Weights of a small transformer language model: 0.788M parameters, skips across layers.
Each number is 128 + 32 x the weight over the matrix's rms, rounded and kept within 0 to 255. Layers, rows and columns count from 0.

# layer 8 attention value, 64x64, rms 0.221, rows 35-59, columns 0-63
[[133 105 144 123 130 172 125 122 112 164 151 139 130  56 151 123 115 100  82 110 129 171 163 128 129 149 151 141 121 113 135 126  66 107 157 122 146 109 136 141 138  96 121  96 125 146 144 117 110 102 116 119 136 115 143 137 145 155 159 145  86 113 110 148]
 [119  82 138 154 115 100 144 127 129 128 135 121 151 108 130 170  92 121 104  93 121 124 131 133 126 139 138  84 127 125 132 128 132 120 144 152 153 121  82 121 114 152 162 107 128 144 125 112 123 127 130 124 150  79  85 120 153 149 108 122  71 139 137 120]
 [121  86 120 134 113 145 145 156 162 150 152 143 171 147 137 127 112 130 142 118 110  95 112 120 132 109 128 141 145 168 152 152 166 111 106 124  85 139 130 102  66  77 134  85 128 188 160 132 109 154 108 110 135 106  90 161 115 142 108 141  88 125 125 123]
 [115  84 139 126 131 117 116 104 162 121 128 134 169 101 129  72 141 118 133 129  94 158 139 144 163 132 146 107 151 155 158 135  94 101  81  86 113 109 125 140 107 146 150  69 123 137 126 149 135 185  95 122 125 113 101 157 141 130 136 124 104 127 109 112]
 [123  77  86  99 106 165 115 109 142 164 131 145 126 115 128 105 111  93 121 135 118 128 117 173 118  86 133 163  90 118 153 128 168 112 117 125 127 123 112 174 135 144  63 128 144 155 116 123  88 145 132 113 117 130 107 166 165 135 111 135 151 124 136 150]
 [112 119 118 145 131 132 157 147 152 161 140 133 143 108 129 115 132 103 120 129 131  99  36 105 112 168 130 133 147 118 124 155 163  79 165 125 109 123 138 138  88 102 155 133 148 163 143 124 109 137 143 157 104 126  99 137 126 146 100 112 111 105 124 103]
 [114 103 101 141 125 105 129 135 145 138 131 127 159 163 144  98 120 112 149 150 129 108  74 109 117 129 131 124 135 150 136 159 148 119 103 104 106 105 150 107 110 168 136 114 143 144 133 182 121 132 169 123 126 128 113 143 107 130 120 112 143  90 115 100]
 [143 114 151 174 107 123 117 121 148 126 133 163 122 111 113 122 115  88 114 161  91 109 163 142 136 128 127 116 119 146 122 142 173 109 137 127 127 146 106 115 160 116 130 100 122  77 144 133 144 122 127  88 136  99 125 102 145 134 123 132  85  78 120 108]
 [151 157  93 168 153 126 133 140 133 116 168 138 146 137 113 110 124 142 113 111 159  88 102 137 105 134 104 142 134  75 128 146 114  95 122 171 139 127 153 108 135 139 138 155 147 105 130 138 113 103 160 118 107 149 104 104 101  93 134 133 129 121 140 116]
 [143 155  58 142 188 196  36  97 133   7 212 255 134  61 204  19 255 246 152   0 211 247 239 165 114 164   0  88  64   0  10  77  34 128   0 118 255 224  43 220 171 255  98 182  62  25   0 174  86 241  74   0 255 234 157  69  58 208  91   0  46 117  50  85]
 [106 104 137 145 171  89  85 135 130 127 111 114 125 131 118 102 170 126 153 147 104 167 118 104 125 168  87  75 119 133 111 122 134 154 127 115 118  68 133 111  70 161 166 135 102 115 126 145 156 114  98 130 117 121 143 144 128 143 127 126 135  82 148 141]
 [114 122  93 137 134 143 151 155 135 136 151 122 205 141 117 131 103 137 129 109  96  74 153 125 100 146 112 111 122 141 160 136 174 102 117 148  61 118 112 146  73 129 134  89 130 155 134 147 103 145  99 115 126  99   8 134 129 155 123 125  77 112 151 120]
 [112 115 138 148 136  98 102 139  84 124 116 133  92 147 139 174 137 159 128 145 126 141 136 146 136 161 127 140 123 144 122 114  64 155 155  96 157 118 136 108 140 149 153 145 100 104  98 179 162  94  84 183 148 119 176 136 160 136 111 138 129 133 138 145]
 [133 111 143 138 131 120 139 136 121 146 138 135  95 219 118 101 108 156 128 128 112 114 119 152  89 136 123 133 120 119 101 155 151 110 183 111 120 166  94 147 124 172 160 122 115 110 127 126 123  97 158 102 118 144 185 125 121 152  84 134 139 123 167 155]
 [126 119 142 135 119 134 130 117 178 156 136 138  90 129 128  91 138 104 107 137 125 104 107 106 109 123  96 150 108 131 131 139 143 155 179 155 152 121 136 158 154  92  80 177 138 119 118 140 117 122 142 141 111 135 152 146 122 135 142 152 167 122 129 162]
 [129 133 170 145 153 116 129 145 138 136 114 138  93 116 136 126 139  95 143 161 107 120 142 146 151 131 154 126 131 121 152 135 122 139 100  80 125  97 144  98 133 138 125 135 123 102 142 112 146  70 111 117 135 135 148 111 119 122 121 142 147 106  99  91]
 [114  86 123 164 124 133 150 160 145 160 139 138 196 128 130 143 114 115 140 107 109  74 109 141 112 101 128 122 145 170 161 153 165 133 125 101  53 114 116 113  49 117 144 105 126 172 146 179 114 125 108 116 147  97  34 165 142 154 113 117  76 124 149 134]
 [ 85  92 121 162 147 116  78 131 107 134 165 137 136 163 109  64 137  83 108 136 123 171 107 159 127 116 109 140 154 138 133 121  79  91 126  98 124 115 150 139 111 101 101 130 129 117 124 107 105 128 123 156 106 117  98 190 148 120 129 150 129 143  95 116]
 [130 123 107 130 146  98 128 135 119 106 127 103 135 168 119 153 171 150  73 150 151 172  87 123 124 128 137 142 116 151 114 121 111 118 154 200 151 133 140 144 106 126 146 161 104 111 120 173 119 136 136 165 135  95 108 131 130 116 117 131 129 162 130 122]
 [158 149 130 147 130 112  79 124 127  95 132 136  88 136 122 157 115 144 135 128 131 139 128 100 139 153 116 171 132 148 106 113 102 147 136 143 188 139 127 111 158  68 100 142 113 147 132 128 164  97  90 168 141 124 176 117 111 107 119 137 163 147 125 109]
 [147 151  64 116 120 130 107 137 137 147 126 129 100 152 113 169 113 113 141 116 127  98 131 135  81 105 108 168 118 126 121 137 192 118  78 156 127 147 118 115 130 167  81 176 122 161 129 126 101  88 146 128 138 123 153 154 108 109  97 141 200  98 143 138]
 [105 171 132 150 165  88 117 128  68 133 107 137  73 129 115 138 132 136  96 138 144 142 122  97 137 142  90 109 112  92 102 109 104 129 173 159 137  87 128 112 122 154 124 160 121  79 112 105 138  85 143 161 124 138 144  88 133  92 118 141 165 108 150 107]
 [106 113 155 146 108 126 151 134 187 147 145 141 153 183 138 121 105 108 134 142 125  58 115 124 120 106 133 131 135 147 152 155 169 114 138  79  80 114 132 127  72  91 141 126 143 159 159 138  90 106 112  96 134 124  63 151 126 110 132 127 123 112 116 111]
 [131  91 123 113 109 161 137 121 150 110 103 117 123 133 131 117  84 125 140 106 128 126  88 116 125 165  95 131 150 134 105 125 149 135 122 117 100 116 152 129  94 196 116 125 132 159 135 123  99 129 138 125 128 118 131 165 117 178 161  92 111 118 126 130]
 [ 89  65 155 130 112 156 109 107 149 181  99 146 151 133 133 126 113 116 115 126 121 117 150 154  60 133 118 131 103 151 100 118 144 127 109 105 138 144 156 158 140 159  83 126 123 145 110 158 105 108 157 129 104 103 139 174 139 120 121 133 153 110 124 137]]
# layer 8 attention output (transposed), 64x64, rms 0.217, rows 35-58, columns 0-63
[[105 112 145  84 116 153 147 118 169 112 148 107 134 208  80 107 139 139 189 157 138 134  90  98 143 102 107 139 134 130 141 164 132 132 107 137 116 108  96 100  72 127 104 142 130  57 134 173 167 122  67 189 157  88  88 136 113 131  36  82 167 126 127  83]
 [168 104 153 110 148 174 118 129 151 178 134 168 107 143  62 133 179 144 147 105 176 153 116 178 205  89 103 170 168 118 124 131 104 126 133 104  62 158 146 118 116 182 110 127 141 102 110 152 126 128  91 118  97 148 126 166 142 140 124  66 157 137  79 128]
 [ 61  62 129 151 151  95 114 123  74  92 144 100  58 109 144 102 118 122 198 189 103 141  72 192  94 132 156 152 172 132 154 153  99 120 117 123  77 125 137 153 126 168 136 136 122 101  86 124 147 100 103 138 116 126 180  67 129 106 119  96 150 119  98 129]
 [130  45 123 133 138 120  98 158 110 150 178 109  95 130 100 124 115 138 167 124 151 108  60 162 107  98 131 135 124  90 141 162 138 101 106 136  93 134 145 116 116 144  93  99 181 126 111 120 130 123 144 127 129 116 141  94 149 107 114 104 136 146 138 116]
 [106 140 131 153 182  99 123 111  44 125 145 150 125 167 155 147 130 146 184 108 134 148  98 133 152 170 136  88 164 153 111 187  88 106 151 177 112 168 127  75 102  90 176  85  70 151 115 134 154 108 100 110 183 106 104 109  77 104  99 120 105 101 149  77]
 [ 91 109 107 159 115 122  83 106 114  95 146  96 107 126 123 146 133 125 166 145  91 131 194 183 149 109 145 157 138 140 150  79 117 175  57 105 146 134 116  91 156 172 119 118 117 107 121 156 190 101  85  80 139 131 148 103  98 137 153 174 157 110 116 145]
 [111 112 108 169 157 120  93 142 126  90 140 114 103  91 133 149 147 133 155 156 113 121 159 176 106 125 144 158 119  79 117  91 139 130 128 139 157 121 124 149 121 106 111 145 121 113 111  92 166 133 106  99 136 129 173 113 146 141 151 157 135 146 119 182]
 [103  71 126  99 162 113 146 118 152 163 131  85  46 139 151 156 140  72 150 107 185 104 126 123 152 111 207 155 164 179 151 107 107 102  98 141  95 128 190 125 111 160 154  74 123 122 151 104  91 144 161 186 169 175  85 130 138 149  91 103 143 167 119 157]
 [118 128 116  94  94 125  95 108 128 141  54  94 128  91 112 112 136  94 153 155 126 131 171  77 163 134 128 101 152 129 130  92  85 142 129  74 154 163  90 161 155 166  86 124 108 178 163 116 174 131  95 110 181 134 125 163 102 151 128 166 165  90 123 147]
 [126 121 127 126 126 126 127 129 129 132 130 125 133 125 129 130 133 128 128 132 131 135 134 134 122 129 133 128 130 126 124 131 127 127 130 124 129 128 130 126 128 128 126 129 127 121 126 127 128 125 130 133 133 129 125 129 138 132 132 129 131 129 124 126]
 [134 142 134 103  74 175 166 203 140  77 160 118 117  92 163 155  84 131 106 155 134 127 132 150  84 118 163 167 120 102 131  98 237 134 125 123 137 130 125 147 155  66 109 141 186  94  80  78 140 211 145 107 123 145 136 123 117 153 182 155 124 213 115 129]
 [ 93  77 113 124 124 116  78 102 124  75 127 136  97 119 155 121 117  92 188 161 129 159  46 178 142 148 135 162 199 142 112 177 120 129  73  76 101 152 107 104 111 115 126 118 147 169 123 108 149 127  98  47 118 136 174 154 105  94 150  92 137 142  79 128]
 [169 170 104 136 150 174 160 181 183 109 122 124 124 149 109 178 184 138  83 119 192 141 124 116 125  79 134 116 101 118 123  87 197 162 167 161 128 112 170 146 113 126 126 152 174  95 167  71 140 170 146 111  72  78 117  90 158 164 158 117 144 163 145 107]
 [132 184 132 185 132 162 118 133 151 170  45 106 120 105 141 163 169  72 124 163 162  92 124 157 154  86 202 132 138 184 169 112  97 132 168 133  83 159 163  73 157 148  81 113 158 137 145 110 130 136  88 123 144 174  73 100 143  74 184 159 173 149  94  92]
 [ 52 193 114  87 141 128 170 126  85 106 119 146 141 158 177 120 133 142 139 157  77  92 147 156  92 115 163 114 118 165 125  83 166 125 136 107 114 104  91 115 130 118 148 133  57 112 171  91 150 122 102  83 159  91 137 126  66 131 111 174 139  92 160 113]
 [114  98 123 115  88 155 130 108 179 123 172 129  82 102 150 163 179 131 129 135 158 104 129 111  81 160 166 128 137 169 128  68 168 144 137 187 127 144 177 152 162 128 143  91 121 113 137 157 123 149 167 205 140 155 115  68 195 174 121 126 100 157 157 174]
 [ 82  75  93 140 189 129  94 126  69  71 161 108  43 111 140 108 139 104 211 195 144 173  76 171 126 159 138 175 207 121 135 152 148 129  90 121  83 164 143 145 114 116 132  93 131 140  87  77 131 143 103  92  83 126 213  78 115 105 151 108 176 155  84 100]
 [148 112 172  66 106 133 159 118 148 118 135 129 116 129 123 199 135 204 197 129  95  97  88 156 146 151 148  99  61  95 144 141 143 182 119 104 107  98 129 126 144 152 106  91 119 148  98 143 226 138  90 137 152  84 161  77  98 125 115 127 140 106 198  90]
 [189 163 133 140 138 109 164 147 113 142 140 144 135 152 145 140 136 156 166  49 121 105 188 138 166 116  93 123  85 101 152 105 160 154 144  35 136  81  86 141 130 112 130 130 158 109 121  42 195 181 131  87  85  89 143 176 119 155 176 128 160  92 130  97]
 [113 154 110  83 108 117 190 139 139 125  89 113 124 147 155 129 136 145  82 145 113 132 144 102 120 107 146 101  95  89 118 109 106 145 163 130 116  91 161 151 128 161 170 138 112  57 163 101 110 151 181 168 123 113 133 126 151 151 130 146 107 129 132 162]
 [123 186 104 173 146 152 155  95  60 102 110 143 160 103 202 122 154 131 134 150 139 141 140 101 171 172 170  95 143 132 114 101  54 151 178 129 159 140 160 161 120  79 170 109  51 141 135  99 131 127 147 133 157 175  92 115 130 137 148 168 104 128 118 140]
 [188 160 150  84  73 177 146 116 199 112  99 133 150 111 142 174 168 113 108  92 126 122 193 134 158 161 136 105 134 169 115  70 201 189 135  93 153 127 145 156 172 109 150 144 133 118 115 132 157 163 110 106 157 123 114 139  95 160 161 154 107 137 123 144]
 [ 69  84  74 128 141 115  90 113  45 123 132 125  54  69 155 106 121 106 212 180  57 113 106 200 105 170 148 149 179 163 146 126 140 140 126 146  67 146 139 133 123 147 111  96  96 131 145 118 143 132 130 110 136 135 219  68 125 137 105 152 136 125 123 183]
 [123 135 144 136 147 156 144 157  97 110 186 129 182 117 121 103 138 163 132 165 104 202 113 152 108  96 123 162 112  93 120 148  76 116 146 116 123 131  62 116  54  82  69 169 135  86 113 164 130 125 149  84 137 118 183 135 105  70  94 166 150 186  88 120]]